python train.py --num_key_value_heads=3 --intermediate_size=768 --vocab_size=790 --hidden_act="tanh_gelu" --init="normal" --init_std_qkv=0.0368 --init_std_down=0.0046 --learning_rate=0.00684 --decay_fraction=0.87 --max_seq_len=512 --dataset="wikipedia_en"
Each number is 200 + 30 x the weight over its row's rms, rounded and kept within 0 to 999. Layers, rows and columns count from 0. The size before them is the row's rms in percent of the matrix's.

# q: layer 4 attention query, 192x192, rms 0.21, rows 99-102, columns 0-191
# k: layer 4 attention key, 192x192, rms 0.217, rows 99-102, columns 0-191
q99,100,189,193,212,234,246,240,272,228,157,188,192,199,209,271,181,204,112,212,169,176,226,210,131,216,227,160,227,194,195,173,156,189,175,200,202,225,228,194,236,219,169,265,182,197,168,210,191,237,222,189,234,153,223,221,165,190,217,221,211,243,241,245,167,185,195,184,191,207,218,255,238,207,224,173,176,242,205,164,181,185,198,202,177,168,211,164,208,174,219,203,216,240,156,185,204,145,214,146,152,207,214,206,191,216,205,199,183,184,186,209,203,206,208,207,161,189,235,214,208,203,217,240,189,159,215,206,209,207,185,266,246,158,177,245,165,210,223,186,196,241,184,175,152,218,203,180,269,177,153,186,243,218,243,124,155,161,208,189,224,225,221,171,201,197,190,268,220,221,244,239,183,181,197,178,207,221,235,180,139,220,178,214,225,181,170,189,207,275,152,186,196,236
k99,099,241,156,274,215,175,208,175,212,257,147,161,185,172,192,195,177,225,204,174,114,232,227,165,178,222,163,166,185,236,207,201,205,170,178,194,181,189,223,154,186,186,177,183,189,188,191,178,217,170,147,189,195,230,208,238,216,197,246,195,174,171,138,217,237,227,184,224,230,244,216,196,188,237,198,212,215,160,240,176,191,178,211,208,258,180,218,189,209,234,228,260,182,226,188,175,210,260,157,240,253,182,166,185,236,187,193,258,209,216,192,170,187,204,178,176,202,179,277,204,230,166,165,214,216,150,171,181,181,198,232,188,232,207,210,222,215,203,258,175,254,246,253,212,154,205,199,194,169,190,158,268,229,256,204,207,210,163,255,212,168,223,187,206,178,192,166,186,177,168,169,197,227,200,190,234,185,182,113,243,209,190,241,180,189,238,191,207,208,213,231,186,180
q100,104,221,257,226,181,181,155,157,212,211,257,245,191,173,250,227,180,230,188,171,181,223,197,248,210,175,198,205,207,192,156,203,199,227,159,185,149,173,183,238,204,231,159,233,229,187,138,242,198,183,186,158,237,227,199,278,206,210,193,196,146,161,229,200,235,223,207,191,198,227,197,194,186,195,222,191,187,206,165,215,244,171,173,216,181,171,239,242,192,257,250,214,176,188,217,142,217,248,204,171,202,227,173,206,180,179,204,222,212,213,159,180,168,231,209,164,224,224,179,158,183,192,176,212,173,220,201,190,252,173,203,145,230,197,174,202,251,207,204,198,244,223,175,240,215,261,212,227,219,241,229,189,221,202,116,208,223,198,222,257,206,178,217,165,155,201,172,190,177,205,231,141,160,218,157,173,200,217,224,199,223,160,194,197,149,135,123,161,205,151,173,178,212
k100,107,195,129,163,169,287,197,201,177,248,146,179,180,196,190,201,185,148,219,239,212,199,231,154,202,201,182,239,162,157,227,199,193,186,240,248,224,204,218,207,252,224,191,247,163,165,227,169,215,207,163,201,221,215,218,194,200,195,206,216,234,179,201,226,133,249,173,151,253,209,259,189,225,177,223,169,192,170,197,250,238,175,272,162,209,262,156,166,226,149,175,212,245,244,207,182,147,166,232,182,178,188,189,212,195,244,162,221,183,184,191,172,190,204,227,199,155,191,184,234,209,203,233,177,173,203,232,190,179,144,173,230,205,235,213,145,175,170,243,226,225,206,195,177,229,191,194,198,236,181,224,185,276,172,224,183,183,202,204,162,205,231,197,179,240,221,219,189,245,190,206,247,234,237,155,222,191,172,188,169,207,223,233,165,183,198,208,190,229,166,152,212,204
q101,105,168,160,227,199,207,173,215,227,152,213,216,252,217,180,238,219,218,198,175,242,227,207,173,179,223,183,189,134,186,167,259,201,214,196,178,197,187,168,218,195,154,262,271,218,201,167,192,160,187,200,196,246,194,188,178,206,162,238,274,180,220,172,257,167,187,235,140,217,180,192,229,202,209,180,180,219,184,218,173,242,185,191,196,208,161,240,253,227,209,197,195,171,235,156,187,205,214,209,294,213,205,231,176,242,252,179,212,148,181,160,222,214,249,226,200,150,241,160,246,220,132,228,199,177,199,212,207,156,214,229,169,211,224,233,177,192,154,236,155,232,185,195,189,202,186,135,196,212,198,160,206,208,191,202,202,209,166,230,183,186,155,220,195,158,241,163,174,212,188,151,226,220,247,192,210,182,170,217,241,144,196,166,177,172,168,199,190,184,169,172,155,183
k101,101,151,252,192,190,197,242,205,209,251,188,222,147,169,189,174,217,171,187,254,204,151,296,213,194,215,176,244,218,201,237,178,206,208,211,150,231,205,257,178,216,196,169,249,193,228,207,221,184,178,172,196,217,174,226,224,174,189,170,200,249,227,226,237,164,205,182,215,167,218,163,177,146,173,241,253,188,187,160,251,134,208,197,218,184,188,180,162,228,162,230,241,213,188,209,224,185,197,221,159,254,185,233,233,205,224,239,162,245,171,223,202,206,164,214,228,180,188,203,234,161,226,196,255,252,207,200,238,222,218,235,208,169,182,209,195,184,217,199,143,168,170,224,173,153,188,241,175,234,184,186,236,177,230,270,199,219,192,212,211,213,183,222,205,227,185,225,215,198,235,232,179,198,222,223,211,154,222,202,178,180,207,150,235,255,194,215,282,220,229,172,135,216
q102,103,216,150,214,167,189,238,232,183,151,202,187,206,191,209,202,184,192,154,191,229,129,159,178,175,192,192,197,167,197,161,200,137,184,151,196,186,191,220,236,189,265,185,183,241,193,148,233,228,273,180,167,206,255,214,228,166,240,224,179,175,201,212,162,190,231,187,189,202,215,165,205,196,251,165,202,217,151,204,240,245,176,185,196,230,186,154,172,165,182,178,187,181,195,223,200,189,221,194,210,173,243,166,231,146,144,205,245,236,245,209,225,212,189,177,224,175,233,180,239,202,184,229,273,219,219,206,219,182,194,179,284,196,241,222,200,202,193,249,225,187,223,175,178,173,174,181,196,234,246,220,225,178,146,200,234,231,205,181,165,185,223,233,204,206,196,238,211,199,168,177,278,241,240,197,198,175,211,133,145,191,250,163,171,198,211,227,138,194,212,201,178,185
k102,109,162,264,226,201,171,290,206,178,237,163,193,218,178,213,144,175,197,209,219,216,249,177,177,153,188,165,156,179,154,161,171,192,266,274,188,240,207,204,196,242,190,271,184,194,201,231,210,189,212,219,212,182,125,214,257,229,212,164,171,229,218,187,236,251,184,217,253,202,158,250,193,176,192,199,216,201,214,238,202,201,222,230,163,257,223,162,202,176,144,201,207,257,211,236,201,211,222,201,231,207,154,166,193,191,212,208,166,200,225,202,185,174,187,210,164,256,244,174,209,211,213,161,192,192,235,210,228,196,195,197,175,231,206,188,218,233,232,189,219,195,182,209,204,246,207,235,205,180,184,207,208,250,183,183,228,224,196,181,224,216,203,129,201,236,169,198,169,116,274,234,188,207,184,242,200,204,199,240,213,188,165,217,154,223,172,223,184,229,191,204,189,257